Weights of a small transformer language model: 6 heads of 128, learned positions.
Each number is 128 + 24 x the weight over its row's rms, rounded and kept within 0 to 255. Layers, rows and columns count from 0. Numbers have three digits each. The size before them is the row's rms in percent of the matrix's.

# v: layer 9 attention value, 768x768, rms 0.0676, rows 514-566, columns 640-767
# o: layer 9 attention output (transposed), 768x768, rms 0.118, rows 514-565, columns 640-767
v514 101:114114191134159156147101138120105130149123104096144136135169155103153144131148142091124130123112102154114154098126109156100079184140090124130128146102089132103086132128133137142119139119124134097090115144113132158077127098134122139163119165131091106140096130085105082154107101141138151132139125087127147137138110107132132141111095090182189129116105114174095107190136102166141155094100
o514 100:139116122182129093155148133112148148182084122129121145100124151137120125158097084112119122169134067163145133113145158133175119113109137128167103100152175148145147118100138101111148134131138174115146138114196165137139111158119148162151131141148135135137147124095140126109120111137099150116120142114117107119145149059126147144188157137118142106141118148113130070081083142127128142135155
v515 101:144104155132124129155102104099133113119124121139142111131159134150111146132136160097123152134133120079123148149148156102171123127116113106157098101140104135128173134170177148121110093127132137123111134117145158140134152127094113123125130174143120139123130107154160132136129125129131101138109148091158103103136108136112074128113108106097111113156134116111089199085125162132105119159077
o515 102:146087089121145111100146105171100127120108086112118108183092075155134117132105134134149126106150134178126105107119108071107123120124094176162159115112152120096087140109123126137116150116127111083124106129163158122166155124097120116142129132139106105185152113120134124117102130087125152117177113130113136133130106105154140125143145123136117160145115168148153081161123136130211144137136
v516 103:116114117116167088124130126155165121105126142134119109140125173131121166112148090095100106163153134129130041115150137133124100174134131170143119158131142123135135120128147135116126112132106107122150143129103114152107122152133120159145116119117119173082153104147154083133122125154150147124169106176147125079151124122084116116154148112129115105088115129115132118120105130148056166163139
o516 104:114115136116109123083147138092122117142124158119168170147175105132089086089074155128122139172144127089102113139110101210139104124074123119144132143140126081120106102094118154134109122133160167143151125123138130144118110143163113174091130162150093102099148124117090132147146115131162095091140143092088155132145145177150154142147126125100104089149087112109131115092065124115131119161161
v517 097:142133074102123135130122152078139140122114144114148155121104133106152144134120091119095118148099107152111127132109134169122173148162113148075103131168108108111112176110107153141148074124085119134107131156138111139110126100109118132137128094159112162149142119082095122135139116132134111137119140151154139140107099138139158119132070130110096143135098140130107137121130135142178128125127
o517 098:138140190121091123142119155116111117102153143141142113119131095105097124139133131153109119112087171127141105107095116147136127146144148138143152124131133092137165107141084131143122160108101112113123121122163134129158101134097152131132142152108142128123125136148204089148102148130127128119161101124125144127158116118143129158145151177159138133123130115114103099134127121132127167168151
v518 100:143110140116153082135145077139108140107139124105089102128134124172098107157123085088132147143096160101137147106167153155166122116154149117094110128075110130093144108128098141103156122117125081126110138120161146183148123133111138109128105115116113105143155099148123129135148139107112145116180150155107052148140098173140136129137101122133135100144122123154125165109173134134158146140125
o518 099:119126131143096119143116120139106111147131097147159133122120095152095101161157180149080110161145129146119145160105157121061103113153142137147156106141111105132153145117135096141158152135112133150145137098136116152155097115145100133124134128115120131140074136123171153123119110161124132130111109144173117116106129089132130108159151105144120133105071139110126118093150143136150177166134
v519 103:130161103166095102134199150160145145136134113125104148160152118170140111115132127108150137109115156111131111122140144104078154100135163126136088151141108135093171124121115168133123107095134129155126089106150065169090108094093115096115144083123140112114093115138103142128134123127150129095143128168148117105149151159129122137097094141131157140159156134118148147139109140111071133142151
o519 101:134102151115105126164094135109115128125106151116152134117099112146091085088120124077119141082117084099122140131106102125120108149129126151081148124138140091162082142182145157116148128104099136151142114127112155112168145102132131146137126102110102134122091129148146112123130160100108138147106094143127099138070122110134145127137113121110112129132110101140164118081089114124156162118127
v520 099:122165126119126146148115136111113159126152148162153110114131117110135131117103100104108153123114132101142114127150139097120085125091164159146155124124139144115119124092118118148130157120098132161074134123124127155132133138172149117138102114106088149125138148131136079174098154147107135128152177103181136166140079139115137154137094077148141160139190136116129142130161091167126126123145
o520 099:159130128116092126159116156105159117121123112151091139127133130147123124127139123135190134151129175149107117172130128132120121071140128112121086116145132080142157154150116112124167112100121131077139128139147108143106151130151088112082122134158126137090153157141108146128117146121153130126180082145132108131131091133088136103109158148114135139108108143122157126114097159135154132119102
v521 101:123096139143147152096091118167127123157119115103174118128135128131096136098105152147118131137154139107146094146125160091174120113125139139136130106111106144128108156144116141169101115125132129114103141127092127139101165154102122129125133159147132119154100147145124156147141125117142157160155166107106156126124182125111108118073145091111092125141091144129103133124134126114099136101150
o521 098:148105137139099127137103167177142117090155125139106093122140176151123145099132100112115142121120158107119103144105148144141143146104148147167130122140163106122147106149164095104082144150122132068127113154141136159103094151143153135088166161115098100129169115122099134126123152137111092119168099108142160090130138122175104175180117128116143098120118113112150114098141144105128141089147
v522 100:078156156070158142145118155136125126158108167152098092128142108147120114144124094103166129120148172153105164085132180176105096127123166129119107093149136143120126128095121112119118137121109106104123131147144130113127143113128084117131086116137148098150157160122131121098147192170138120159164157133127159119151154139129156138124134121125116132105129130149113138082149146157110156112111
o522 100:138201120137109144149157115128123128135156148062099133098094142144124128098120141193116149132143132106129124152119133133088063099131131073139122122094120102157195091123085141104110105144152145154135138146111156118142158124127131155152095166123120102146125141149124147164117123083130134167158141094104126127149125150095142143149121114151164154124105130120121129104119134112105108143140
v523 102:085134152115163132091115145116128096124151144145126163130136127108142138101141146151148155139070099121135167148093100169135111122078145119133121127152123117133132125111132110103158128114122139173134087117164082165168128088155153111130147115181155126125141125102085142164123101099104123127141090126173118105117121144090106156088142122139152150132112084148103142147193127098128125148141
o523 105:122135139141140128126109143126097088136159126187095139162113151098099122139159142119111141132094137102128115149163121107161119147182153096150123151113138104116137157155122140131115146106123165167088121118092150119150127132134139130136102083126129124169128147142144141133142121102115142103135159134163107142116121094149114146126098142130127128133096121080132135129106194157145136129134
v524 102:150118104107158104128073122146144170120115171119111149164125160109099113132112153108116141116130130099139088113134141168121103147110092159172113129095119117132145116149123091151123140164106082155115121117147108102151086102145134177140140139092171154133157147157111136114126162132126163139121113162128109123161085156113136105155126106132163121102151106154118134149126132152139163137145
o524 100:125142074135143157144136159128126131167146088181117134130135093131104163149128124117109116125146181121112124104134148102129136108129200093102158148146182099159135184097136144147150176129124162116126136087109138094136076137140146100127119123118116135118131170161136120165116127131124151119131132101134153122140146131150121110118129083131181129131107142169165102127143141086121100105125
v525 106:129154092180131107116127137115093092084114134139147106172116139143101113100114134123127140112110127162099109143112124155141108147111172114153113175128137098095130084130127145093127130166092134100165164135122123133184140131138148138137069176127127125130099103094129112135109140168143134152144117128107130142111147124087124139123125141136118139113156120143098099130150145171107105148112
o525 107:152133104114192152173120096098102133138152111132094131119135136124093120118117111150131110142150128141130115089162165123115160163144110157142147093084092137155116133131143101101082094121102185149111124155136137161082170129141128169125138111114111139113150146113162129112097067133158111111172119141141142099115149120156168128105156177082097125135101135096133104145117107124160055133076
v526 105:131160131089144118207142137186108109168152122167167100140107129147137131136111141118108078119142107133102155154127107115116099139082137176161087162081165139154183109145108107157121137116154092144104143121125128135126154104097166105094137148147125161079114118129121172092132105139120182141105137130157132168159125107105119119114110137092112112102095093131124132142135096109145134115172
o526 103:144116144175095126106108113160113095134143099181131122146111081103098116155094157146183164140146147102122150094137135107124132170110119149086115080177084073118162164100173124109133109125094125141144108122138096140135134093151119130135148118111152101161112142160121092105158128153094151110118140114143109128119126130151118106170116105164169127131139177139156115116117138141155164122131
v527 104:145125154128145091123111087111117112153153147145183122117113169123110168133145141162127120100100123128130097118104145136121118134167123149085127133129136122172122133094106154134072133095146173153101126142138118116093156123114136085157137132147126138104138095132130117115143085097096102188112090176123049118142136135121160117147143109130074129138161116145182181090125119137144133138145
o527 105:140132127134129150147098132157156152131157130149135084115138117114124103113137123115136116116129149155135123118124144117135086125133137169134138086107083077108126192114134118149126117167078103126174176109125103123151121105134125116170080131131139129129120133117130136149138139165135150146237132132154139135139144136120105165143153086170132109137092169079106157154157134181126101134115
v528 099:119127143111137160081104117113108127094161146140141104150136092106115158083112149136142118135104142124134132121128096161133101119140152140111106126126178123096169085134169138162130063107094122142137113121153092112114114112108141115116120165150117161149146127167133170121125136098118141134099094135118113125110117112079134143146144105150125181167139129084107097133139112164141121125144
o528 103:144141106132157129113123111155137092082140126093149072140135155131142112163117146149102184085160159145152100106133129131138135152083142172146145115152089113114146126145118170138096155122178125122123144134087118176124128149143126114122141101114146125091116154099154102138088108134119141106145161125155162126123114125123125111132140114118161107104132155158145157142115116114139087104122
v529 098:116123103110151143116191127141165176173126066140112131115130130116135131158131135120105133145117138147125121132103126118114095110116134052129112106163140135127098170095111129116134121122143136121138090132151114113104106127132146129114131126130109113132126127100177157141136117124113123156118123143145131134112148128134140104083136153155172155125125152142135073107139168119126091157126
o529 098:125127128095155147090147168170135148109101127102113140132160115135066134106156113142119133162114147154110141127146094107138135095164155137165154159067125102112158147128110120171163144096150115169165115096117144108159097147126156115128166130110110169099120070175094120128103096134157098099055111153078171143147135113068104104139100135108099124123155101142119147114127121172112115177154
v530 099:123101183126163128105147088120120109146147155115145107096102098090103126113149138141137113130085097117173097092093122125135115168129139170125139150118119148095107129168092116142078076124113138148142105120149152132107151105128140146091106208171144124176095100128136110117130169159146095107149106116135128129130148135183169146150113149153131140078162134128135179096148149108112125145122
o530 097:137109103121074149114126127115123109118075164122112129084150155119139140135128128137110132120113102131140155158130118114114154121110109125135167110120147119135125134135099103136135101155118112144120142089106140109127143177111112155106143127043138139139112103100137165107148095109097127102129098129130141130147163082094131105163126099100132126120138140129117129126105112127175109131106
v531 106:144113156117160089091165119156113077165173126144117096124151136120158117171150141127136131134101095132089148142145112113131134140179133138155106148121097143178085162122119121138157113134152138113104141120111150193139133150106112123145108114155118171128092140096139143050160151116168150102114103155116159099183085059153101088161122159166128133126128127168092110084123135092103153134062
o531 103:161101077144165105149116168143131138164121178101069149098108140107151123069118086115143130130171140096116160176098161149121094125105130094126106135177100132115159110144116111106123149110161076169136174136151138123117158154141106152067107153118103152121153108113145121162130132114135122135081132121145112145117159142157116131157151111142157128156132095106165148156125159127109140123170
v532 101:107115128138117135160141143134124157178128141156141107149144115119133155124131095107156148158076174101127142174123151120131103141115124086111102142125159093105146134137121136149152126119113114157096116125119147149108138149117123139114091141172161115111118156082107154167145100128153141138129146156107139129162134114138097135151124142152128117159106108173137121099130184149120142105089
o532 102:154158132119177088147123123125114125082093124090128151113099144117100127072144132142118151103146137158144113115124112121118132146134094137103146145166112107114108123132127129119150118152115131143108115146103107164166134095125121158148162106107103117167180161114153113129131164095148133138074081135089185161082157109141133137114111106113121104120143113142112131106131155105149126134105
v533 099:109151156130114103156158075161098131124123170067112097104092124107147148124117166156102135141132135092157127169144174151092134131152165136097102130109136141191122141139142148142134174118134125114152137098121177129124143117124166132043138138097135154156135144130156134156132120129083121159135163119166135131157128161136078118125112122102126099114115139109113133099160138138143087175112
o533 102:164092106130139126101120091131081173109139079093110134130102091110124109148114134133157128167127146122112160111139134130140109132130104142115103134126126146078122150112164108131148135104134122132102164155131097155139126107134139125156094118133129104144141110136057176103183090095144110166139126102125126110112131141107161151157146139183057137111127147130119119096121118099106137146129
v534 099:154136118094097108129152139107103108098106154127087139109134146135098120135146161061142128153151055142145163141123088127089129101111131094140172120135130127102130140135118115108095109134118129133145132108129132134166123112131152109112133134096095136144152138102117118134138170121132074117130108125146121120142113138136141146121093136129145115127109140152108140109094155153149139124109
o534 101:144152144112123108114135139121145154137134190139155145113149081123063135138113111154078150093121127143160122117107149135106127123151128142130108168129155110140119143098136130147112157118132130142112117074131080136122159135094153138144138105137113129143119102105180139072120111113156126135172124124110118105120187150130162112116114111139099151155130126144106097176177134127100113137126
v535 102:152127134123129103113129105131132148144125141184098096125162138170127115099099160083108078124127132141136122069112115105182144116167122139106114098121100162094133143106172147134132159126103127158133176144119131115126119112140127137123108111149116090165122104103119104106122135139094148114125115099153115107115140090169103138075168136125110162175046161093111165129119096135113105118146
o535 103:154115160150176168149153160153148133113156140076119138108066161180179149151148133141098132128133153152130150147143123119135101142108116129114156129127092123130149154169078121103121107137118114124149158141115104152128125126115126164129115164137134141110147168068113103141149169119082120089168121116126129091177101105139091086167145090108152110182138099168129087092102135095143123150118
v536 100:163105132082155153120145161120168144106138117143127151086138167114131129103069167131107165112122116094079096090108136110132143094171129138126135140148111131097104112107117161150118129142134096140118139118150144139127091089119093151136151133157130098093151125162137093115101140128117136119154168130130099131118099105143089145137165114141090125172113106110112139104131119131114118126106
o536 100:115127101130142153124132158128115080108112141101120102143141101158145116144136103136144087092103157124138087137145125118173167103149150139163092132135135133146159131174122124107165111130147157148132185118098127119165121150128123127085075170100096134134125117136158104137147146098163085174118125128105102134100122119175172155125160153095109114112128103141102174129164105117150138198090
v537 100:136093156120153130110088138099147064135178107110074103149101146152138114161104132119146142170130126119115134107113136157162144103129143122145112150128088169106118157089117152148180098117148106119147111114130107192110132114149138146134165120147115093109140117104122124114101112132130124139095122120186099128074182126144105155171114180119143124140152119118092091122116134124131087102134
o537 102:158106082105118149120105109107140150115116159142154099164133157123126132125113118096137114131071114097144076101144101134153167093129115137093109120105154101120129112146164102136084129137134124121123131125091115160120094173121102168118107105135150114134097107159135114104173110103097084147048116162124158153114104161154122115142150127110140158148091110128095189122118135135128120179117
v538 101:101135161139138121129132155106142114154125092091130148103144143159163126157129131139137138141104149152157131131071112110115156128115104102164138120101153086131128170132128134121147126134159128159149113132141130129057125107105134126171126145130104131134124116124169160131137122125085128164123131172115119131106183147124096100155102147134142141150122149096133115151124136095111109113125
o538 100:130161133125161142129086142141108101121136130094109122140137089141125155108121128133155149124136158152142118139166115081130153138141115132136117095157125151144145122137155100155153131140153114068151097125123114133131151122119139134139170097147120094115171103144173092102120129103130121172127102119111143080122120118119114138158074105123114075130129123098101085103116116154141194114143
v539 106:162118124123145115073140134157103119131103148133139133141116114144134150129143165110156138115142148124163139154127115164056098140165119134071140121130175155075107143125153143147132139121188126086127153111123128099139200134130100130118126118134143159111147149133151121139119137099130143164127124109187139130126122134134126163133079130166151138129085128119138147144093133132107133146144
o539 105:156114155106110131139103176112132132077147066128102157118161097105120103103123090108113146136100095100107118091056164116186160099115128103157121158107044128132161113128088136110118143117147124160118153153157136151142102135142151145130125147107154099117111105114107139099118132181172110130160117124132132087141138124084112128106134099144102168117125142106138104129168126122101127141150
v540 097:106176104149112114158113133091126145101147146159111088141078140122152123115117136162092097159148100123116097106113132118115179114112136132171130130105128137152103119119156091136126163166143122101145123126125074159091147100118151141139140114140144114138100140132091163113093125129083084113086095094103152156138128111060127113116098140090132110099142132066094179070173103171110112087123
o540 099:138136133153146170108112141123075127143137136101124162132115101100167106082166113140151135129154154119150127140144113173114118102148164117106075162155139168114137153147118155093117126142099092126152124161088133130129111171104181177159123123109160155175118113139171145156109107106144170151156105134162093088122118136147111152145133099099134196118105135158138142117127107136113131139125
v541 097:107103086139181131133134115131117151145103138133088144129144146136121160121093110128136080139136121133139117125116133111139111121148130124144120140111095116129116164092146091122147143165123140131082161121127135101096128130116134139129134147094109128121095125078144127158142100125150156147147167117109104109152128152137135115116119104138082142146144167122121147110134098142120114136139
o541 099:117147161104086122118124133165165109146151086103173145111148131137099136164148174141071145089134153101115150100104156125114099131138131167107107132132106123122130130104109126139117114111133112154140126081134120145122075083132132090058134097113105120166112129157118163131156162139087143138148079122121124127147110127172133129138134145105139117107127153144094125084153148122136132111117
v542 100:181137125133124152093127126119065067169158158151116107136131102116110139103132150146132110110137153113121153116121104120115104153107129141141128128162108135113105135094134133099121117137111131102105153124125149113123158156107163087107119139152135136155119124131118143109136151134114132149092088124084139132122186161210110113133113161142132105120105115145127132134135133149146103133104
o542 101:123160163194108147141144096114132125107104134148069122095130133117143131160119117119155110166122110125143143118119108130149112113086106142124073117082129098115164107123118089147113153115102089093138134154126102127132143137153133107112157109101133134125153105108132139160119126149120146114061150123125139118149174086129136146119142139132161093156173160118110127096104186150131155086132
v543 098:125097135115107147138119090109146139141136111124119191162105123158168168145105142157150148122125153159127124154111089117172108170087145126144113185173162128101113130128140144120133121132164165159101124114112159104108117158102117130128113137167120172129162126096113114136132125076101146099166104141119143120105121139126127171160145139104139109139114122108120116142111157083100103118103
o543 098:159121133149156148099140134122111119122118169146124098149146134124115107116151125140124120108156109112163147096158125118097142127126122119150141125154166146191165117153092139126120123136111150125099108125119121090133183114126134129120115124153139140152141122112146099122141122111132092118107197063107133171124155153141163129148118105145134089092118129154103146132125083142111155108132
v544 101:108129171140132121123163128101131126105185112126104149183113152154153148142130162108158130134104127127171121109098143114092103108152099111124110115184148148168128130113117142163198159121134110139100130094160088133090117146140085093143146120100137102153106139131150131122102115147120157114137151100098138171129107086160174117162099178131114121149141123133102079156068127131157131143125
o544 103:123140111107122119172125137148123147092128106062149098125095124082095073126114137111153120110150126096076156104112157118114128134135103117121120135102108144120154096148125125111132101140122143106152154147117119124118153118141119126126132140177125125142167081121154117090182155110122099106169086141112146090190133133130142125101156110101199129135103121138088142128156148119126168110156
v545 098:143175126082183140123134143118110170109127142132110149093115128140125143127102157136093103190150113117124169116128108116140100141132120110094131106129113152134158109119149117129171138118136116129121121172143127155111110116126120115081133118105095140129115141119160136178125091116108111139138162130132102128146117077138079128143123153116133115139118148166118172112097128123108134128118
o545 101:121123109142121124152117127152104071159138142103078126171079147114160141144154107107117153113118149165116140126138134114164153126141100147096106123126142115118133142144115116101103110140142091113154178126177144068087135109114132068100131134120140097123140126122104140102147152165132154130115117116092107079083133141162119119149127117095134145124142152121116129134147156113108118128166
v546 101:106143125112136157147125117133124148135126118139113181099142085106122163146097101101094113149141163159149174124094102131117123162133112150134086133133150123115097105121126096173136140151135149124098109127111129114152106145142136154154132138170142090082054136151109114171094147095141127121141098126148141152110156130128130121138122112152126114151083124115096115110196128120150102107124
o546 102:142157164132117127120160110143150166165107102102154110139089132135143131171164142135127151122194153096094063109187148127100097113138130129147123166135149142161155114140122102140144136107116153200095124100138106124089130099116152071139102150130170145117107163135107099165192125109098116150137123137144106138101109126129147137136136186147143118122185110134125147105095130124076095141122
v547 102:163099121134121112111112086082154138083145136107098142142140162154134108151107133162116122102115123152116134145115133102133124099139087136145108139159134141148122124095081143163094158146156156190176149173099113064172115092107125143124159167119171117152142145135122134107131091063126143160181069124169134114107166105103098128135119117121154127127124169178111127105098160108151082159144
o547 103:121169132088152164128146124146113127151176087127129141097176093091119105132136121100119135143145107102139150134109103126145141112123146119154181080138150109124147129149124139189097089111177135134098086119110081153082120159136127114145123124118109152106121136125129148199125114133099179114146132149110116108134120101143131130136117148155123130148084074104092143134123114089129136122135
v548 101:123081121131173103085165129150116137105050142161142075164110112112119153159138096078079159139147139107119119145107151126140097126149128153161135110111110097128146145149124131115147146115097133089097115124124131136094139164143115121119114131095116106147178123132128136156121143143132131129087098104145144120149148158142189188113097154139112115123118160133098123087158150137154155104122
o548 102:123132108137096101091092107150147098156181144108163142131159156135117093115109130119145168134141139154140180099164161118146169159168156164147182110131188074085146107126110069185097087147117115150112115145114130118137103134120185114151112137105114154135110127116110160096132131128169142136180136159121132129101110153122120111127179107154104135163123161155162136150147129144151158147106
v549 102:114165141136119144130140132135113144119143125187120181085092155117124139109131140136132146082081130127122123168115112127130167101123141148138129142078137120166109174142121147112096130100125151137112119140140122140138089124161112120118101161112112152117174070143127150133139089133072146120156099161141135148129140173141121164106096118132093113137143141130124129128085121146122124143118
o549 103:138131111124129147144156130158133096122140079103134096104124106154117092123108134082166175190128127095164140121088169077123106098118136082110128119146109135127090096139094139148138120132112106150122128116137125114129103119101138102165140128136065140103136127159117111125107117131126107153119132104129131118105137103125119107124125163144121096065127114138097145123167127103126139139145
v550 097:127136100118117123186144143075121158129132081136133121099115164132148112088106150148141121172163155157140137128120147113078080135115099176123130152156122151116122185135127143165163080112155178146147124110155116123126120101178099121132152114175115144136079128145159140153148135151136112082112138099121150088129122138133134076085140166112160131148141141165149098121083114124113127167155
o550 100:158138097115116126130109117161086132142145149130151116112121062158140134114180101117101135157106157145111095115120121148139151134101103113126112160102137139151116133165134123144165180122157111145098103148125106114138121115092145140118106156148141107131148146141106113109107151118130164140071140129144145129116121147132125145147155124102134111147107117160130131073128144126141137079188
v551 097:087128125110137129144114149123150127138131147112117147103144144119123132140101102147148157111104151119105142135152107125122113108108118150166152113172143125155100133130163136109146134142121093144093148109094151125137076126114142138116142146124144109107124183176108172090102084132138112133111132120168134099168159144093104120167099120163092136109110116147126120103128140149156114131144
o551 100:126126094093112153083124124150144159159129096127141149117166138171135119157146140088080119134137117116141165137084109121077115149075106155094088170118100126119200145105076104129150131127067128118135154129165122123136117132157114136180154127132108112107122138170122112149156164099106153098158151068114111128125107112134138112114127163147145167147144144149132106143155167115088126132119
v552 103:138113161114172108160089138092091151136137099130154103134145132126108097138131172117134126117111083099129139109119112121113127083111152116124132154159148106114146090143131119122111109122144163143140155111138119112147176083102158180122115084108145150157126151104161141121145120118124167135113133154140097126149086131158158137142142152096119074113109138087103114121103121183132132145103
o552 103:139129113160118148129137080106135146137135112087107133105097172122179138107134136085122149163191158149114129132147118167107140088151119124132124078120145131093107129132147146139125133133157147116161131096131143131149142157100110121147148122128106141108155119111155109163166131130082120169219124113115133151104160148096119156133143137136111161155140173143125119154138173089114155107113
v553 100:144095118082162139116147126122172100146071164128126120131124095128099147084109132103138098110141131094151161115111104135109157115125129153122143144104125140142116115090122117155130110174141121135148131107123139160133100084069122080133066139165160120161130138117139113142105088148129126148113131155107094096136151135130121129116157133113126098111119125108126137127111152123133122144122
o553 099:150164136155143136134109164101099126098104198139144143123135160144102120112146121100111106115093087117142095152153153115108139095140171142102100111164136103112118136103111160095110160137085149150111156155115104116140115168142162125105140143128144117136117141164124125130126126126163186129127123120104147106154093132101114084135132140152132166118056092090118157105066119171163112162111
v554 101:124170105096130132139123132145139127097149126147102136127124124115130106165122111122102152123150161137109129149116150154112091147108140128053102143168155122138116129132107102151120110094155119109134163149116121123113138131124158108095150164140122136147158146148142125111117172133113097088143156153147146149107122146145103131144156132140134112131079110142081116109118095150107139139127
o554 103:129114108127125064151155148154139172123124158124155121098160121123141140144148160101119107123133126114138118114100123099140130128124112172135139155125160128099101150097163134101146179121104087083102142116138112132178134154149116103142094110134142139142120158112145107093134115106124146121124106131116125108160132137137148101100112078131150110105137119061095093127165126087142107121132
v555 099:114133131104113147125134120108124141103118095148138155117128112112119095070155141125162076161153137068123157114107146106129105179166140124129165089092117134156131109109148141150120097091108107118102120129133141141103158095093110107103147126114140115153186179136141096135182124094103092174092122125140114098101118138125111116116125133106150155138119141108132138097130134146097190124144
o555 098:157198121145139130111114126172142111157143148119128142119126115134132144176094159161152146114103112125139105138074127117148092063079144139113123129160153111051099132150102059153147150156093082134124112149160125109132167157098126102154114109114147127131118175133105136148136152121148111124114140154115135154129136119089145122119136126141125115103079111119142105147171106101156116090094
v556 098:101145133142128101140134156095078177066142154098090103109143146150132130114171159116140099157121186184150119145102118119147162128139125146142098128082131109111085126133127190153136103123146149143157151140124100129148156127164149147172126085108077135098126102152089167123139168130096132106139119141167142123103106142108103163113146113066133116145138154144138154100132137127123160099129
o556 099:119094123101159108152081046117147107108103129110165178121120123133108164131117141170152147108172147126098113147179186136136067131135105095162134110170112106150148149159178130127093102099077101131097093151139091185086172105134126136159154139100172106090092178141127110112131123119125089112127128115108094137143091139149144137149103113120117162116136143122136147132085114082108105132144
v557 102:102118147137129113171126117150124126147127122125120131121178102109117153109149088130114143155137197153092132157144156155122098120118091117132115117129124167167121155124147100128131115133132138143153128129148097188179145166059145132094104134115113102115134102130133118113148145153134093103141095189165141128134156134143086146093101127102116116152128131137082121172117164131088086163104
o557 102:133109149120115119147113100150152121184161145104098126167091171148126112154132142064185148127134145133093113118171121128143132099109135140128156126096135123100115107118126166143139137135119144119142129132162146085132108087146075064107159139117106109124102178101150143100108145117068165107105136100123111139153122102141145096146132133136108113097114107133139124085173113180106131122142
v558 103:177138118139112177130125131152100165108172107097142130145154117108154153152122153145112141163126132123099134111144139109110091131166139120137114095118142134124129111127103111103139135157156115131111147094139149148119131141160149157126171103134123123155138144146096133155131121161164136106125100115108131148167109132150118125132099096127147101143126120074215171119148124121125126180168
o558 104:124137097104116086128143053137142123155101104106105114143180163175111113121106162144093141115109110092127154144126095097114135095148157116149110164119109133101154150130140076131120131131087093126101120162130113100133126106121119111158135102095136100104156098129137115141110139086093121126077124120124095122149128139146132142122117148118100110161160111150113103151133160127173127078121
v559 097:129136132092114139110101105124138137148140113125099101150158121148094108119119131128111063086129164168137105127156163118154081115148128120117175108091123162118156110163159144110125125132082145112155119109116127113105151102120163133102154086134120112137147130072078104170097137111131103120120153162150114096143160136118088150122081117145116203133142126119105114139100081130136154151136
o559 100:096100123128100159121125108097119143104092150145161154109169158127124142140102116104125150175091133141113125113109092107141121107122121163095152140121128101153044138176095107127075106142134079138126140133161145092179136143136113141111181163155146116107164102126149160098118149144094166128109117124130149151172132156121128122119101182118159161134149145121125113125103143097090075137126
v560 108:099149162129162092134124137101121153105128081160114124147145139128159103150142101127146140126136183108133153133103117165166090112118096136116126127109129142114105144136131156126148151126165134147132096133156087092149131116119075123122146123131115099108105125130063136127139116092107127148143088135173155132147123116139120132081135087137156119124115141120137144114137101170104113132155
o560 107:131132131139125159155119132155085094127132106128144105116107133111103130087120154110127121121126109124155151117143113161154137116108102123125125096125119136081138081083157108114140110137126128140141106170135134130152092122140120130083136182111121142158139117141147109138142149167143143177167134163152096124113084066145111125141132148139117099124120112150133136098142133116150123166132
v561 105:131118162158139122122157143112088169159123120158151118086143103108149147097138163114134143107142114113143086158154149100085133099192174136144109118138143086110132128150194111176088126120122111134136113122154127140131095131115117114142100144100139112102133110111111124130132142141124100147100117111114145161180107104158110134129155089144119159121151126160106118105097143085109131177111
o561 102:143070161165101106131129103158160086122122139158146136137109101166105136123115137082116130148131128089112138105109125126126121135113132161127165117156150130111097136142091136118160085142155123150091152118113155159112161127162117111095085100136124159176142157110071101120137084105141141094127084145150119120137105140141108145118145106194164121100167156113179117136124100142163106142096
v562 101:128131124117088142132158136102151103137144117103128141111113115167132111139094128146110128132078134115077142124179174098153122114114110123139105181130100102152190129133102105111133097126121074110132103117161155144101120143144131138143113084106122126149154121129125133150131141140189137108118138108176081161095137131105133096127128151075133131135097141102115093119110125130146123110123
o562 099:152156123110135138121123170113096136131133152149112164149118112097087116091149128141145126130133165132155160138073144130105142138130125095176142089152107125143130126144098086092099131144144167111120094119118124115109111111101140158148135184181112139183151216146133108118138173165127156144170166138154101145149094133150120134115086152167136122113129182126089148121158160091076181097118
v563 100:141107137092158133183143120156159123146132174174116127173143160140157153073127093096150149140121135108125085132135172106155103141123162131091156086121120113153138095133124113129129121119134079102110147183132169153146098160133151113135126164148105123164124092134120140118102132115123146110108113167159129143146096112113054126133166100140099141127136131128119093119132137131127146087130
o563 099:142160143124117111100123144139120119143073123082138154123125073133160126128178130113101097141123141109135101161102093126134086118139140139099100139104130118112118154128133146148153155160108128070105179146151144137111158120135084151155122132112165122119165185116161109156102091148120112164101139150119155155140117131155148108152108174153176157113136135116125109143115121160109115151154
v564 099:092144192098127092154123096133145144163075114130095101159125095137161177078122119133127145137165104124114149157128135122159161185122138097146123080170122118173129124164107121132122111123134135149166135128180148093143119131125105131131107111159086156125145112119141090096138138093117145137144114109135113189131111118139136117145110096098114087158092126134099115114110096150091151123128
o564 100:151136116105140126123154107114122116160140150119151177130083133189105156146126119126133106129110120103126099101163132114125130133145120134142124100146125145125107115104140108155146104138152088136115109116115117123123152126109077132087178135111167108142159155137206139133141129138125090113130137138162142144160143114119135150123121112090108158131125151115138113167087144129113163141107
v565 103:087130117152085114089131124161044128072160119131162092115132166131107096126168161108085130139143116098164115137130139107103165145090124126100106117137118116101123153149171137062145111150101110139139130130107149151157105103116130106106151144157145111133107169084139145127172147158151120130131148149132152101135093164096160130098125126129143133117153126140124172140116094139093138105107
o565 104:112167156125189104143103097165116179160125108169103135118126127142112145137115116175115142121131122163123098111118108117087141132113125102108133138137143153111154106152146150192115127135118169148162126144181143141141165148125143115140160081115127135110156138089106153111173125162119126097177113153105161157125162134136093119116191097131121127128172143149153094090097093129183085127089
v566 103:131179098058090160117136157115140120104117135110143097138113120152166091131146121124090113088137117085123154128107096172146102137118145141132121127075107154095134124137096103091137138140130144118107145101180104162131104148086127143144137107127076153147114147170140140141137140113136108165107135181138142082116079071188151096092087137153114124116151114162157106091129166164129159124117